config.toml
n_layer = 12
d_model = 128
n_head = 2
n_kv_head = 2
head_dim = 64
d_mlp = 512
vocab_size = 8192
activation = "tanh_gelu"
norm = "layernorm"
norm_place = "pre"
norm_eps = 1e-05
positions = "learned"
qk_norm = false
attn_scale = 0.125
bias = "none"
tie_embeddings = true
parallel_block = false
init = "normal"
init_std_qkv = 0.0536
init_std_o = 0.0665
init_std_up = 0.0767
init_std_down = 0.0767
optimizer = "soap_variant"
lr = 0.00683
weight_decay = 0.0
lr_head = 0.0072
grad_clip = 2.0
warmup_steps = 200
schedule = "wsd"
decay_fraction = 1.0
decay_shape = "pow"
final_lr_fraction = 0.0
batch_tokens = 32768
seq_len = 128
doc_mask = false
train_tokens = 192000000
steps = 5860
dataset = "wikipedia_en"
Each number is 128 + 32 x the weight over the matrix's rms, rounded and kept within 0 to 255. Layers, rows and columns count from 0. Numbers have three digits each.

# layer 2 MLP up, 512x128, rms 0.0767, rows 452-506, columns 0-127
131071126215141094111102157089060085099140078028105139161119144128136106124101063091073108119141116178086154153095154191130117144114082077137087125129172110127146167157121109204121105132102123139137156097104177097147156129124081042142129114131102165175161096123125099121168178143056133055121117072185087150164161106138128106081140101142113089160060101155091148213137116089117123247113
129140050174160093116169180133101081173161148130091090138131132165163113111122145074097114085118125092091203090150172108166159118137150121121096099140086145130161093148130146167116196183096112163178095156155209111141114154117113105196088159129132171151099141041101109188118175154136052065135226108094074164114102124133125155145153121090127111092170147093123126086130103115095120120112
106116114119141156097085086113106150132087126144153073140168080103121132113099157124149148114084097121101163124070106156158122103144088168053073101130151114140159077160095119153094112077060138160189137138103139145097109104134084170148092165147172086148094110168124160119077106164140115123062125167072171191102178098127138174093112161140141162130116180077141148118150134159127156158090
140129142173101136085150128089110062106150089098077120141080177157117137114180203138119138104134114135122078143121098192167113130119138100228147158156107115116142093114107123160157109130208097112126192129136141110133143113135096126136177168196091106094122149075161167132103148146114153135129175128146131095111130161104182082133145070031139086153093096119183169103111175104146083086147
085140150129160131155119140147116171193160162114118127149117136086110144109089115130129123130128145125068106083123116100097105125169178103144099090134115183153192126143141128129119116148106158137103195113119118141152141145091141095117134122136137144125144109143152100191111096142149112146097092101120110095101110107120085142077130120125131147183165137149095143104141135068107121142154
127116137150141106143114147140128121122129199108132157146086080121164124068094169101135085125123191106219205130161118097148144123130061138165142157085077117136105164112103192116162068124107073097167142105125089199110167183100114110119074125143102140139105084112138110159155064105137174132114114110057121151193107134149150149168072172151125117142144132162133082067144173109136095116118
115153107153177163134089139091082076170156128118085080112175107158138135132159175177119148151143107123112128126148173093156134156090104178123155115140154131141176123169130135129127091179171070114140079202112153112113120118117109086145108088190121151111158149104151131135124102119070132086154167126176070159091039157097043094172106104113120171107139169066134181122085147167135145126128
132102082166136146194087145125089180078096086100084168202155102122132129102138119154111139116116093134179093125142148031116136065169139102161188089141093161143097131153159143127106120164112131144222077203103156065124125117165162133115087108118073105114163111139117081094131153129085142141088138167110141119166124095106098205096149101132098160154061130097095150134113171150154129135119
085182145149125163104135122101169109146196134078165187132169074147165161094146128108080133125165142130159123093188101128067130124086104093123148074158172170145151106124110114165134044192137151095146140178138144143193110115146127124111112098109142162114158131106128121118044117079069144161094089121106151153092141090180138153142147175096131143093183134150090100136092129129136086144117
122138089135115111187102095116083132141117103106173149190071095150136084083080146120098100129106118191110131114090127128131143160176096130157116127134048140104104097149131177154149125114137132150209096139169160166109123166156181139100128101180124145114101109110101121172134137181133142105163140161094164136085151153154161151092082154129076131141113169134153125067107122122081118159106
153113144093178172177110119131152176105065126124124068135136129170177135072150129126163092152107142110143117099066135123156137097117126116139095147094176170113132154177101139072102122162084131168140176174144133115099129094134122121123088159187108084134152116137077129143124137073127115140113143147076155094162098095102096081118126155154166132147106160107109121130122191116132172122110
087115112152103114110113110162146155109165143164199107078164104124119125095153150090197184113151138082123123155152174090099176123139096170075098138113110138091128134124128150133138078079169147090122109097115161100056125100169094155170129159112123109149128112096145137127159152138064121112125131158111100138144149121130159103158170105103100097126096141147059125120133140061128131102137
024125117136183143083119132105128128139131125140147142124112104212137121151127117132127119141159103175174164074158130120181181114081156119093151123149134193099120057075091112106168124164116134061129114174062039087095126134152096135148107139144129131131164128061175135121140151137126085194191098170197121153167096151129081158133137129152143105132112122115072111119168175076085104169105
119140128155164193157093124106163126187104069151138110063128170160155129154120153135149163122164100079130100106086144154103068159134091118179118103164135134136106097110086152119145044146157131138122167094115129138092106102145119135089108063144131100052124179111103109108163052187129121166078114177106155124115138169084136145119119165106122122095104115094154158139115120109087159162180
124134126140130160096115184162105143121180133020134108125114158157130085142101199152116138115117104133128127091134098090097058093123156124105135188124103192113158111129089070137081173167137109082136182158137164130129141111155109118117117089135143066137119178101168137152083178211093132086152162098132097152112162135095167178099146131090113077099102131095127116175200114146032150120129
152104101158163151085123125125111121078150082162165117157144150168097074149145163194177071083138159124130086149159077111135141161088116133151089105104146121093138123211128088070123055094187119167125121136119168140121211130155141113079113131153081098135160139140112183147137107130156143111214101162090140157084123121086147114110105111137096135092139102091181151122096132118137127145117
134140110121123117109085149109133182114068177121148113109168107123104126126143119114147138110099159118140138146149140150109155137135131094235121117161128138165176159135060148135144131137121101171077109098114169181131132132073095084042177120153100039133138123160159106161140100143144054146092094041111144136090143092167051110100110162181087113104084153187110141182093154131122144160104
115184068117214082167103134173137160080102152099174137128177174164109137113084128174120128127157111123166131091106103106171102158088096143118108087155081128179180105157185166135101152134077068131161145145160120122136066112113139081181136114127093148170166144130152098147161116200097094145125161157146180124096135190068112102146083108088152120094157105085060092105115048120111130148087
107106141150111105088116125103137152111140117132169141205159135116103075174183149101151149148139164095107117065098126132121137047109126147146182099166179105105132110120117136181154118151146147067137182108162139081086093095121153131101130122109099152137086123155114080136133051197085089135158144126125075125146166095116146104125087105112175089127221146106165115110154185094137119132129
090150073155093084156097164096104127096124148057145156154181113123187113115170151126132157125188081169086143116151105148140155119162123128235166123127138147168124143119160137118106104153070161125107145119119117110143128105096210101102112131174143122089119120121132118142117125152157122148123096106119108136138049150081107088115166157125103131102122147111159156099105169138130126164110
098123130128168107079073099117136095166173096159085157111059138164126120065126092186122174161098120160099081092172178057094077108100146100069132132108095114201120168135148181030181099110106122132121144151189194128111116141131131077120093120136152069104161070126096107083108146118127137094102174153171109152106099100167170183142185110160118121117158147113123135141100142103122067149149
136228107141144135118157169160161121122175142134107091121135118166101176148086161119124114153166113129110140131199130112137148137120123139132145098129236142103127104195125110132174112101162076131133118147105115106083134096130080131113154165120178134100159076112110087085154166122093136092102154101165090141153094067140138110149139124127151117079121168113090108153173102087138165132104
132088101151147131115109154143114079113167165161117098106157095099169177185117195136185065167144184156183169156175061144098119133170119127094152087195173174198143176089165128134158096143152078120132146098177113185106128081121151102119090125135116070171143135166154117050131142153096132078151080084133128113074117194091117159147167130106091109138121128073102148116117118137090155119133
163113152113177076071026097116166123035123127115133109110155144100136106198103107131160109202140122119209180120080107141142125121130088158130091116093178101065137127164145128096136077139205067122084123139163107157176117139122070057153149162159106191117126112101142153139174125151107113094156113185124186134106148123005132098127135174135190151123109107106075091169121139112126178219134
137130077180081080140157128090137127124087159139115086094154066112095139125130123158115102136111082094115159126150155138180187063155101121090124138151108165093155126072115152110137109087183137115143147139141116121112139200145128102081141138151102108117171106079080149092144115174085188131206100122161111133172118123079111114160124150129165092089130188087117186122123114104156119189083
105155116211150112113122168189080125099151182175119092148151120119087151155155125192128163118147169163108119083165175134116102092054133141120081125131192126106152168140127131096123125199125106165137139119122058149144089091112145162131098138158163126148108142117115094160088130129122152175109118150090117149152090106140141100121132135147108147099120116101100124105176087166170130117086
106115104163105147126144154113065159124119178117093149130124133151126168113086101081137146164130110098112160064109146157182108157113105070107127100114129132092071145144093087124103163105097140135074124123158109101100126116138079118113166094108141175139119122136142134133112170170101165058089159121104140174140148158123147074143179188097122157095146179146143164120110079105071095136146
126123085185098138103153119074112102134147048130190156112145142138135152055162137110137127171125096135119129123157187099128091170173139154094176156121096137151137102083159196136132170181106177156054117140176148079173130167124123138119144115118132158132133126168164108067167152168146116119146090080080127139193112148173053133131079145120065109098122099099108115121126124134098116163111
063140079066101114102105180132125150124197109150133138104106108151071150138105070143131112138073124063153175168181121158096097192114170075166117116131089174150180128129082127109115085194135113152129149147130133111143162160111187172086139101165095134077101173170091116131094098081084136152074133079099136150114137075179133112129146111156145150099159120124127134139133169120126150110150
111188135144086098088112130151147130124167192153130146148114157163081133106164149105121133122121107104161133085103049100146148104128097165110131133131116137143190139123156137159175082170209172112132100079133150175140141107101117140082133114156114099099123175081139124114136167137051125113148131152138126075133142122139090126075086100100186116127178085156133135190122106079153100135092
142182115153119162107074117160107079112146147132106073119097208139143094118081113130109150108113177097127094145118152169081163149156141099108128183179129112095138090089132103136131114114101136155141156167089154153071128106151099059165161161143106117122120115088054142131103129109116172162102119130085070118172160121137124118116133134171113147112141154128108181077132131085094124179157
165164121159133134070133092116107152075111117164107136107132066074161117124152163129093123236179159073185074125064097119150064127103082063144102155107102194128180144166138155171130100113155188171186134224043115158110100082147157124138151127157151096141135111140127108096118108091143099149164120112080132111088135155106184107133048153126084066124130185123175132121095187082121133139119
130154122123080142144135127121102088143102041072150131120192183134148091096144142110118105129157193124120109112145140139111135134190144125121146103124095145106129139130157112064129162129069115132181145142095117106061099129139093116103111185121109128178054145152097105135081159115142113169118100133083111136121174161121111166156172139100147143111134149080135140184153117124129156157126
179150098157111111129092087145170161075093101138081139159123153146136129171191160110138152137138077088079169140161099117024126114115118165185147063101132102136099144133186238170137157155168017139105113112157124139156134130118143102129136142173120118115103134127109152103157146102142125049103113081141074143141093125175117130142087108099092116091080135147166043165090136172125162106124
146083099092086151153083071136158159160189106082194115136127095125128072109123101151135092141127136161084135095117156065108166083115176115141154147116129150115066151090156045082146124154120079124161145155124172118079102071194098113151132123127070101161152126176176170168123163200138159113140156099086146172127165063185163126136115106135139112112090173128124163130115107103174087153157
167144078150141156102114153153124144149145096129111152129101148113149130103110144102146046132119190093053094102133116099160083124173179132084110149121099157140173133174158109143136106085099089120160120123070108141140191099159151069092155123084170163123080121140145136087138130151118149117162106154078117065099121202124125090115133145167134129159186153119107191076158098108090142119081
114163112163148133145092142135135116109151122140108200096124117127134114124132086110134172101117125092170107098111115089106136092136138151068102187123117125090117097099084112149144218143061098155085076175132165110095181131139102090059108149114092173148124094218134118215128111094118140079160145097113200163118176145172162118124101078114147142105172106150172096115102120157090043139185
088177145188094116129141148111132099104162143101109148136107129158183124087162129121111073110129130108132124139167117137182180082139062119156099153167124164124109057140190125126134147123143154122141154155123173104025128196109102098120137115118111141139138154100139188119115118104128122129127153165160154053177123084103123132116071075131127130073144113121090104161154150136181116135059
180023173103161201107111088131140150119149092137159152153168173135102076111099116138096121174110133108184187064129123185133154144086098173098141128083120134127135097137095092124149141126057105143156152131110213127098132117181162141246124113119088107147152070089152189127184160154067118091202156064097137144071179160121068118147114127055120084144157145147109180113181123118167102148182
151186180151162071098117124133154089171135152134150075134130121108118160111135064103162149085111129127094131155162116109162146101135120126153179113117122143114192074149214105124104094088150117107153128166126112125086098112158083113213103151160094099189103135101196126115089146133120137172152154186157172159142066109132129111141094130135130119076114120059095108125107148119147137154119
178101119112110132105131110150113147100111138132118088136139120178103127101108146170152143089166120123147131127145085169155096140087143132171199106096083112185119110112141111135152142117162211154159170196128142117080113100154103117120123061143165098115150132149137169087110113095153111113093123144115123131117091110118110116144114145084138086145169117078133143144106174075128212133126
120150167128126116157101135170204146067131145169126143180121091135123087049115017081152112177142164140114175107119123186128109114078134074165061127100166118094168130104154118072085170134118090079132135146148118136111156144136134149105100091194165134148125161106127060151130126099123151198137139176150092134166129164137115144162053109183124157127136074150098198117096155115196101133113
083117080149166108086141126117116164199121108206116114100067071135161137115141198125126104104161084160112157135119095191091170151137052147092091159146100139149145130124132138119135133113180120079103092144114084155141110193123060203088103171170131142125099151113080147137184111090160116121099110192113143112117144125119092144189151133160097120121128135160133096112159150113143147105076
103100109163151183142124173127097067122175142145174123161123147111131145141152097172154115090139145138127144147160101172193122100124134094092137135093106162146122166118052107113137109053137104156141151140108111142147135138112204090140167172062061122185072115213169118122103111133130038093079147186100119127117106177180110100094183167091135121126168097104187104130170121128100118165146
126101085125135134123148087125069155143140086148100159200137128149106085117110114131171140162079146158094113114169160120095122116088195169124081091102119176069045083086118079124135128141136122122104078073154150152093151201131126124082110115185094159120170142141135147198185108108082127111181147156082142174116162107143126084178057172130098052137160173123140121150141079089114110156126
061145106175111150137124102047134152130068120099073112133133166163108170118111136075115095137211136131149140162098148113115134110153168069116120153079050122155163086061125135153109158097097109145095172135157116125124092151141213123140139135136087122165074150180124142173112219176141138115164088142116140134087171114143115183095106118158113101138148173126135134097158094112147148115132
150148117146090111167090151168159135123184097128157082134140149093152151140064132143126098121124221104170098179161157130089087152092119195204161063139131064066140168151141085125159119148127059127164111117151139056103096160141143087101132113113111088132085109068185150144148172144106154102137185131147129119123046160220138200091148148112111094136125117158144123119147056112131110110106
148042131138139172116172142147121101168060156115156146166072100153123205144126143129124087108128127192068090133168160141099108117156088113116147105201173159202161142124151122106139116146119139165146163169109106151106165120152119095160155126174102097094090164146121123098136115113129127125099092101100130143155142078158148146123152104134159062140126112105085139136130160118134111133130
174123141149172066052047109121121116127071170089149139146108178172100061148119076139109137077108125192143173117084043102096128109156148142176162100123190155126143124187205145117169103088112123139129182107124131161153173145145091135173108131212122069163103139171114088141146182154196097129115144112082126141054099183132206102171113111129126112145133172154116152113094095093141168143103
120143031160126074114124115104113128146127146116134174179137177074176121208138117137108128165073116154152116070142100090163138089073153174139126145069104142062153107146082086068068129164137147077100107092098105107165122161144182132080140126158194078093150122141147085111132137147059147110115156127085111116087070148105195137118118135131126108081141183145150119122122156148085146146109
153128106116196121165084106175168190118099127198162112160154120146109167156159112065153125152096167171126150147084101145130098113100138128107083139109132140119096061106123121087182116178175139122080121189128100092140179105167159141125146156164096124181107120061137201083120180130110122162152142111178065143131183113091087169127094110153080110201146110136135127098120147123116180142181
101162142131149134074087078125147118095164097133070179147201111106126131106150144155164153087115169114040114099129152082071180200083041192215070131176081088096157129157109113157114130108107071132156148100120104149126124145126076145125053191171195103097085086172087094145103061071163155156117119106107128116159106129130147194164214063112138146075074203092155154180129184178161128161094
130117134151131168105097082103134114185134132155178067128145141097139176125094101136092184150153147131148137223149098094110089084113184118094178135154068146146130103167064138116088091119148075115143194095163183099129129076140117091108142129069082133134109080117142200064061124141156198181026103147189193126120076088154084133130136110140153107205105116150122135134166111138126125180132
175145092120130121142080146131096136185144125090110137134112130155174138182120141093115137116116141131108091118120146167098176176118108148139079073125100142109128161112136131090171125132122089129123164102101112149102114165097086079160123091117126090150160117155019109140120098101150117154089138119092162164077148101117092137109138082120124077133144087119137112147097155141146154115143
126109153137156145094139178132157120149112105152121108125140116085087085098081131124126129101110141138066165145088098164092101112111103167110144138120151122099153136188098074111101090062146119140117079119164103088166105178112169117159102130155139147105139185124117107052148054172148142124089127111131147093111141098110079133179140088114140083118095119139120121156181087135147073155153
# layer 2 MLP down (transposed), 512x128, rms 0.0766, rows 452-505, columns 0-127
061172108066127102077084168155114177110101066120219150183202145160132077189154100144084138169136107078198155076122069118086109101130094175165095152118153155122140086154103126130147167140096068132105132102135204163157116134175050072142107185058147068149128135137105082154125164053079140051208071059123083171173111095109155091082179117090075130131169153159170133110100171085078154192192
176099104154081143153105116225104055095115090068061155171115096153092103128140147151134159128121096159096113163128198112164101089178136141128175129130092054159099100145069188083154126087157118070104112144152153135142141181148090144159092130112111111111141138123075094198141191096143125116084097104151113188127199145108123162098072081118136145131127115167109122142089187127135201169200
131173138126174152114153115109121136142105135104139095176086176134120058128161050099136152132118135174132140184179120098112138104085143159138147143159157122135116098046135135153140134141158156079172101093122207084138133183112096191158118146154122158110125109075145150108148079092133159162149154141172177159093128124123182154142111172136094187147157136101117101094103164116123116189121
119195138118095091104123116121126101118128149137135124102179199120152131073104098068160098145068138126091131147156109114135078141085142096121136089117135144090134186103147083112096154139097143120134132132067118095134131132165081093111127139107159140124188136195174176133116154130128058124104101146071095134146090130191161147110149130106129137160127110159109126107149075112123135129101
121132122158097096172164144139146139139110091132100128137155107131139142146112145139177142115133148129131147129130147190134115105121135131112099107164138114135127131143099166137129125121159098086139115105166105170120134081119165119119101145118088109107104151115093153153145083124102145067153134141140124121173148149149106154116070093078177168137125120196132102155092127142121134102127
119150180076105166088142035051119127087134123157145135168111113073095133144141106136088145131139131134121154170142149136129154101122064058086133123125096144086108230132152134128139177138102120095169178095123117168106128114127111142161138107150159147150120147137165184144134132141074119196171135137113109135158104119089151203153156131072228149188139134103138124195156182163101097105129
174073139090106164159089095123146197132152139172176110132168140110074110161152102111146149127169131101155130127105163112072091122219128176131092143102131099122070135137109132113127152124098133166102093141150235161120154066151136161161126146096117095129169049132133092156104172147099128117145115075088116134077186122101152113119105161115127086118169153136134115142116142174110174137159
174130153089097104115098135153154122142142131158056110070098172168122189121162146149156138123131086118082112176108130175154107108111155114114118155145105128141139133124153122112097108128127132172096169137105188103142160125119116139121168089128140095082160120105125146132137178186160082139140167153115170168128166169110108132102109152097085132112122134087137124171097086134133147109112
147155080084157087173086120136147140097144113189132095173101173119094051121066156113129142141164133126093109115109135105132115060216150095136035147189102111114101130206127139164064120054115099132170103172146086156110127125152149126164136185125123099174086141174122149108071088079192136109098104172103099102178125141186107131130148129109132103117079113124085208139119059129152142092153
184109130164143109158156120110116136163142108193126142120110106103093094125093103114097160107152106143067146110074108102175094112122133095087117120139151099118116133136174127174159146172095095191125138114059135108124083088089198088111097098091151153063154126095115176101157153096138152127067133124150169128098121110151097169084097114111129152147094146139189142180106144151168098142129
129089147126099134096147151105110124089146108128119088165093136133115122171115140104128087060076168134155132128102142126146083135195143158087072094146097126128128064086095096153175185113122127133108121056145122097118159114179149173120131045114123126109113104117058180063139101152140134102135173096115091151117134158111150126101144168111145160123147151085132144130081113169113108118128
146101168144085126139129139155137100093097120100102121098164097147149155116105134148118134122137103132128101151082112128146170155139127163110151132139118098128103092157133181092066104133104098105114147096151122105122149127182135163101140157124125085118128187126104150087112170129169082100079102102151118146103122168189144134114093185143126140174080158099156140134063140095073112115136
124178188158144148127092108135124156091148132163100144080157255147202127117136186164118100123124119079132133123137109130146124140173141153141148118150204062083084167109096175150129114139126107125151140138139097099112080122140110131150106103128154145118139113120091088150125160149102124147096164141112131108153116120186096116083134157117149103151154177132145135167124099100074124113075
114142158152140127084108134186155153159105110118125159115130129086114138148122117058108096125149147124105147108073096084111201091159095171139148147153137104156126165120126172138157114179141128063125125132130071101076187089144114058089124202155132129138121093121143159150134140139176131195118111132151146115154148068144130105156088162100112161111149138093121105219110137141137088157159
125121123104160166110157176133121152082179160064106107114120172114101138087089171154116133168129071110140160160153124139144129114099064150112105118104127130108183158157089194140129118181129163033141114167122154177108136063132108114205120131155109127150077158090111157137072123118169066141136158183139082114129145143093134153125131161106164132088113177124131141152097076103111135131089
133160144072160146127075111096138107102140187181118143132119126172092174141086072152121105184121131134175136120176152121128105147099153122095168125104077106090095095159118182117129140123142145106095088116078107109128131073146166112105085139149146141107143165167132187134117188118098127157131075191160051193079120094160150085101136124156114043107137091169167181164086134178117152089122
124097077062099131132181131135157117156113110146187096146117140176116152103120067147096118160115076182169116069145083141142131132143154118110156148126089138125139157076200139150115131169142197130167115148152172071124141071125141145123127173075070140185080152131126111045094160071162099164105127109124123140068151171110151134085121124187113096110169026112096154160139111088106076083155
117146083100192129160075162148104123082126117164178122135135184137070139093126063169104180114147123163125126118134164172145157135049174079103130117065119077137092094091107146125063148141112141117146178129143154108097137131133197163157122195176142114168123095136114120132130140070081101127157113127103118135115151094165144107148108134158199111145139091124061077107175059125154197149098
157196079127092165134155126123143133130123133137110136122118189155152131152112120139145135138123159163127062117110097139079114154147135144101114118205112119107106116151123169068092105136106210161131062148184127193086166160110133168127163156148161113151115138163057161177127127126088180121103123105175112136100125143157154188154166163152047116152143068142121161164168044114130119155108
150121126154102134125191111174142154106144113114159158131085158105159106169130083091133115063083112141165143164134148107158139186143148140157115124117159149149107168114148142067154065141166130089139109161104138103164069148115145143133125129131101106090137114131110098123157132098107069168094111116119122139151094143083145172116088152161112145120145112206101149116102149146109132115165
086142131219089115156131117111108099184099073091070111137085140117112138126094131159133154118151206164096146145098117124146158113142150135151115135154121168117087175070093132145131100167153184049126110139115104138098122097217112100109186169129155084089147139138129183118104113140128180074193127164142095115170131104112089133148088089136111095181156105164130129109160106157191105179133
119150110127122125137147084133069144141105046130112116089170114100147140205150097148127154107133116118140085137056151130132134107142091100151151161120096140142136114150110129132119171129107118125160128132101118196109184135196128118141120132117141097131187161163134204156147127126202117101144117138137080117141109152139136140122146128113154091115129146163089160080126164134121098132125
108148111104167099123137107104097140136133192073165167123104150134096111094123120136101135166166124105202117124085117113163112159153170116107097118130100120124145124154132123142119144128051080103121155103147140118094119121191109179081138104142172121137110125176120114176134119119094163110092136074106134044177144098145121190117075116106074121148086088103082164202143157102158117188128
136190209113118072115116131138128078127118170099168025098063152141082108145141181103159101171155095146074124227134100138158134136086139082135092164105122071092136165098219178110208075067150164149097107075106123111211092148128168111105131131102118163139174114101110144134189116168109101091149118148136066074081082137143131134099122166131155115133142101093083087062034146130141203175134
069086106110074104145125079117078153209150143126090105129143079116122112123167154124098103128156108123108135132097106092071136173123119165138123119087141146129187127087162134120160135098092142151195151136091128091203151200119118103122121088119084075131099142146061054134131115188133105127089099120101111116077145169141079158159150161162182142130120158134095161069112134148132127143123
188129083121016139124156077144135123167090066142128146095140093126148128132127148145161126087109137113047103173098145117101192114112141151112187115097157115165119120114168155157171110116141124136119118141062139077124139137111063136170177118120145127139120129165135119104151102099104101114141100095074186087090134139129146103123119105121130148167151139162144067113116094097099151128140
108137113109174095150123126102095133130126101126138120135118106093079119106175137169169119099094176115112100148149092098128188140131095151153127146151124138113151101155179115147131073155186118112170175123125157144143114141137167104173163113134118147138094163130159132143130100108132107086142098140082142124104161163143143122133075133136132142161122160131136078111128179148124161144134
106116094137146107119177141139111074096069188111094142202142131130152121173060101174151111127153147123129118126120088122149135126137134066098145115085125090137141154156096138133134082119130149129105167126139160163150110101104117121119108143173130116134085155153101153093157169123123167097144095136107078107093137092116124098077209127168131159101112110100143111101122118085113159085123
200148160118164131132099096135143163154073201108136093143088108160152119088137085042114200135138140155084100143069106146131069147147104158146159137174100122169157146135163133165156112117104102132168135150098123121183087108109096145108189101149100118170035166101181115172131109168114109094133120123037126108173164161147118089144050107120169108096200126144124106099144087216136153160143
137123086141067100128117145096151115208132182105104108101148096096105150149152118085139148159225147100149081084131130134115143121180098198066186143151123126123113078143106124127078139098186158119151138196113083104156194161113146173115123129175124132119066169109149160137109161122151111167163113079140205096159131129150119153134107112142139179198153125126149130152176129095086116130133
153106107142107171173179108133137175123101160165116164079113133120184167147134137110102158148145128135104123143136067140170130138156137126090147078138148082101112102058188074175170149142098142114061147118196099105131141134105123086110171147139061173108127079082140145145123091127176142139159117052157125155092112131109131125183115148178139182176196096087136125150192141155131112163119
080132061110198138113145117092150118145085124109146150073153073085098163149136198182216187153099166141166177097113135094158093135138136184116171141119129144162139082109043091186157149105142106079071161120148088136044110121094098055086135081167155132123097111159114076128126068180189154150074115112105111135241131158180064061136132123075065136154155144160124111175113115129116160129194
116126131138161170165151149093126079151158120135109175112137158154151154176137157141152103101145175116123174142107090093140151066072110134123123112156121166166148106117121111157160116169169138130080156167120182172160124120121163101142140107119110142149157095106160181113109144095156212134108106106107096165147133167108172086138191134160140096112134116089156121158157068163102141158175
067136115175085066087173147127177127139191137140160047093138124130116130123074159107121094133173172131099121173170166094141122076176084143128107117138117108130108112114125045131117127071144183135117133155116113123104159098137147092122118115163185133124138195199076210158140167120148147155161108146149123130086162122172074150152123168165148158117127112162133131162131134154103153123151
184109143087114118218121139092143143145149099147174148125093122155139145126155036169106147109176067136142137133111132166062131159108132143168166119172089111142124102190170123143090153116175143126071156121079094098049138165101094146145115086187122111094125145183184123142126149174103181205145118152102153084170128110171160106143161164111089151112078142175161155111173200125087087078223
171107135105127176138221143160168082094180077122110094153154118131062051165114134131119123148089196171046145127092073144131131124177130105062130214132137110111115167135101036133096178149135148127103122132153093103079158078127159124130150143169153133129191138106135110118093080076134223135170110120128135121187178204120028066100166102148113120103153122141220113162173134175115135119100
121127212102095095092186080164113132100132118148155092087165137125089154135066204148174106150123154141113121183129133110138161147084138164153124096130180079147095108113118151082171067087164087104091173129116120178136102107156122089172138096129125084138157108097120210048157192120088124137101121217145131141099120097162146193153144121101140117167151132083117107136068153094148182116094
161049101097148144094141105123122180134159130093142156105061125098140149142109112179087112129130106124175114151135116088122114162156155151081149148090135139099121158065117105118079135100075115128100126113168149102171103136104146126121069116099170099168119091164113104144112120106140119149142129094081061152122105189090144130111130123109136095098157175070096102165127107130133121107152
160193175141040190117123131151104135124106195111120117139087094146107091145144070102016087132129185150073104141125086137137124084139139131068121204087154202130093153172113137100134202101150136142178114103109141147109071161129160172169063142195147158146115137166183163083107041156154039128141139136116123086124077054061062149178121127131158123080150156165113163153134136202196150161201
135106144117174143113157138170133131073106101102109092168195199152190078109095147129151142126095171167121116086112108137182094152159150164164126105143110145178127102153111138176123160145084105143125128124145130196187144076152094128092050098104111179112159148106067146161119173106150105106120165111108078127132112130153137174116151139105134170133166133075119182133104144132096163106078
129105129133109135116146142098144115117137088111145119127159069082113103130125087145099084135161093107148146093128117100123141112180096113123112150174185138062112160158114163158115124135102121134157113082142106136145106165126148149104138157159133142160111127133116079158107126137129154143153132095139122155160150117075087115107173133149188152115103132173150148131159133161112136137108
104130061162122086171099155173101130151177086147118168130115136167155089101184173148122212125117180142116145116182185095099139158155102114086111177096090143163126120120121179170132137168206152185202127141089172062104144128059117168122159096157081089123127204138115025105087132182113133090146127162030127232137110149120125095125138088091151107086080184154164107103158160144180130072204
152132108149107056154146142084148131118143119098160107135165145125111090091084069191197113109122140086114151125121181159130130123088126134155162124152102183112102135116083138125086141128161125086144184180131125135154130158146124091113135115086135114126147144142156152115097138132090120145075115151150084164160170171169142156158143099111081090164103050099127120114134110109095124134176
105158206134193167088115122114119118140100101125139117112152074170109126178078114131160124054168133076098099193192134059143096076067147122111144138128106143145140130163127135140056113129119181152183151125122127049100140121079159135155114127172133179139152149140155160184148190163088148134114138130123122101168158132137128190101111108150110178133127076061104138145112183117140167145122
097151107069170169145108115059133134115093065131139115169121108043161066158055090129078172116144103181151126131146119129160111145140181131071114100081083132098134120114121123168133098066114060098115090097116095138156111149096133142168175117123115074095137052154205109117088171091122084152213150156098189101161122125132132116207144101188142131139110107132081175212182178162106134094106
130139078120117094155161110130113105101117174121145086141114213113110088102162119144203118137114119100127102148114109118126126151118113078077193076146101107106154069144143119148165096179124105120160100098098133085142117090107127096135113095088156150111145148143146075130141118165106180105083122144072125066124123089162087126119127095173147160176123144161118168172176138242148120072176
120154091112124128136152102101089109103109145138161092100197226085137098100179110183103103164112190122184122092104121184072105121127108137062090160126181152101116117180120137145106140140125155123113068071067157147167078177131168166181140109158110168122120089127142104184091081093150153120155144126182144121132157165141185140156123165157157201117142138127112156142147176137188100102113
076060106132106128113149119140162152152166152136120173142118111083131126103125148102156115099139119112187135153118121060177150161089157110174097169076120152175101143148085167125124126126140142068122082145137131163109120129127183134089125129097158083127156022134144165134142144139101183108134109151105116091119154158121087169093130149098086139145123123118081117152123145118130106101109
125086129115134161126084156068116162071112163145146110144183199127167148141066138141140115116137162116119133188200144167075145089135120174176138130164162169082113090133101122124122094115143168104152097159097135134129116153203145176174148152171204082107095106159153222067153128122170139142118129132220098158139167106157158062161121144123107149140156155085072143118012090061165192139165
185147123181063081119097123116098137121069173110118164146114135130154111164132134128072153093101135140101037171088109174144168148164148121163150178110062162145134091061151153108083204198104130113136114132139162187105133155104128083150165116103140112135108072142119133129101132152121112180104130138159167145067121146100104129143047130147121166182135167104169119171172129164087144148106
138093060083148126105119147168110094154111176109115095118122076163100144145175116149086071059143097198145101124099142135189097130103135142149133150120068115157143092175124104208176153060117129157171180136154160081110117176104165141139189146133155129089099184150108128133107104159084087105072158164128110124127078109108172112114124100106106123183168106151142108133101099102112108094128
227099128067125101124157112150193185135069167175175062184239172115080132057115097144122092172034129148101120089139179081134034209078154155030117147143118097171061170108148131178177183205145089157144093141149201117136058162110155176110099171133149160195081157154079148136128112111120119083153171065107070138129111120123073181148177097139116139124155088147187120104098096128125160080072
179147164147123142146128141148105140144138100143125087087112105077131159080102154177119088070115105136057123111168131080153149152153103123094130145114134140133153145092188144128092127146139138165138100159100099105157129109146067111120105107137133113176129167116146158182216186083147103134209127137101129103132077094110145106110185124123112179086124050158110132092087102129157081113178
152125159133127102105108104112171134127160132125134131131119135149131160157201156090152128101170137144155133154138128105185129140090164121071131127090150172112087139160121100120106202128174138077156141128162132093123132134147151125173129093120153102091107095110191116119061127115155105130132120114142114137159122117119134160171127127061085159119107117078125137129097103177148122125118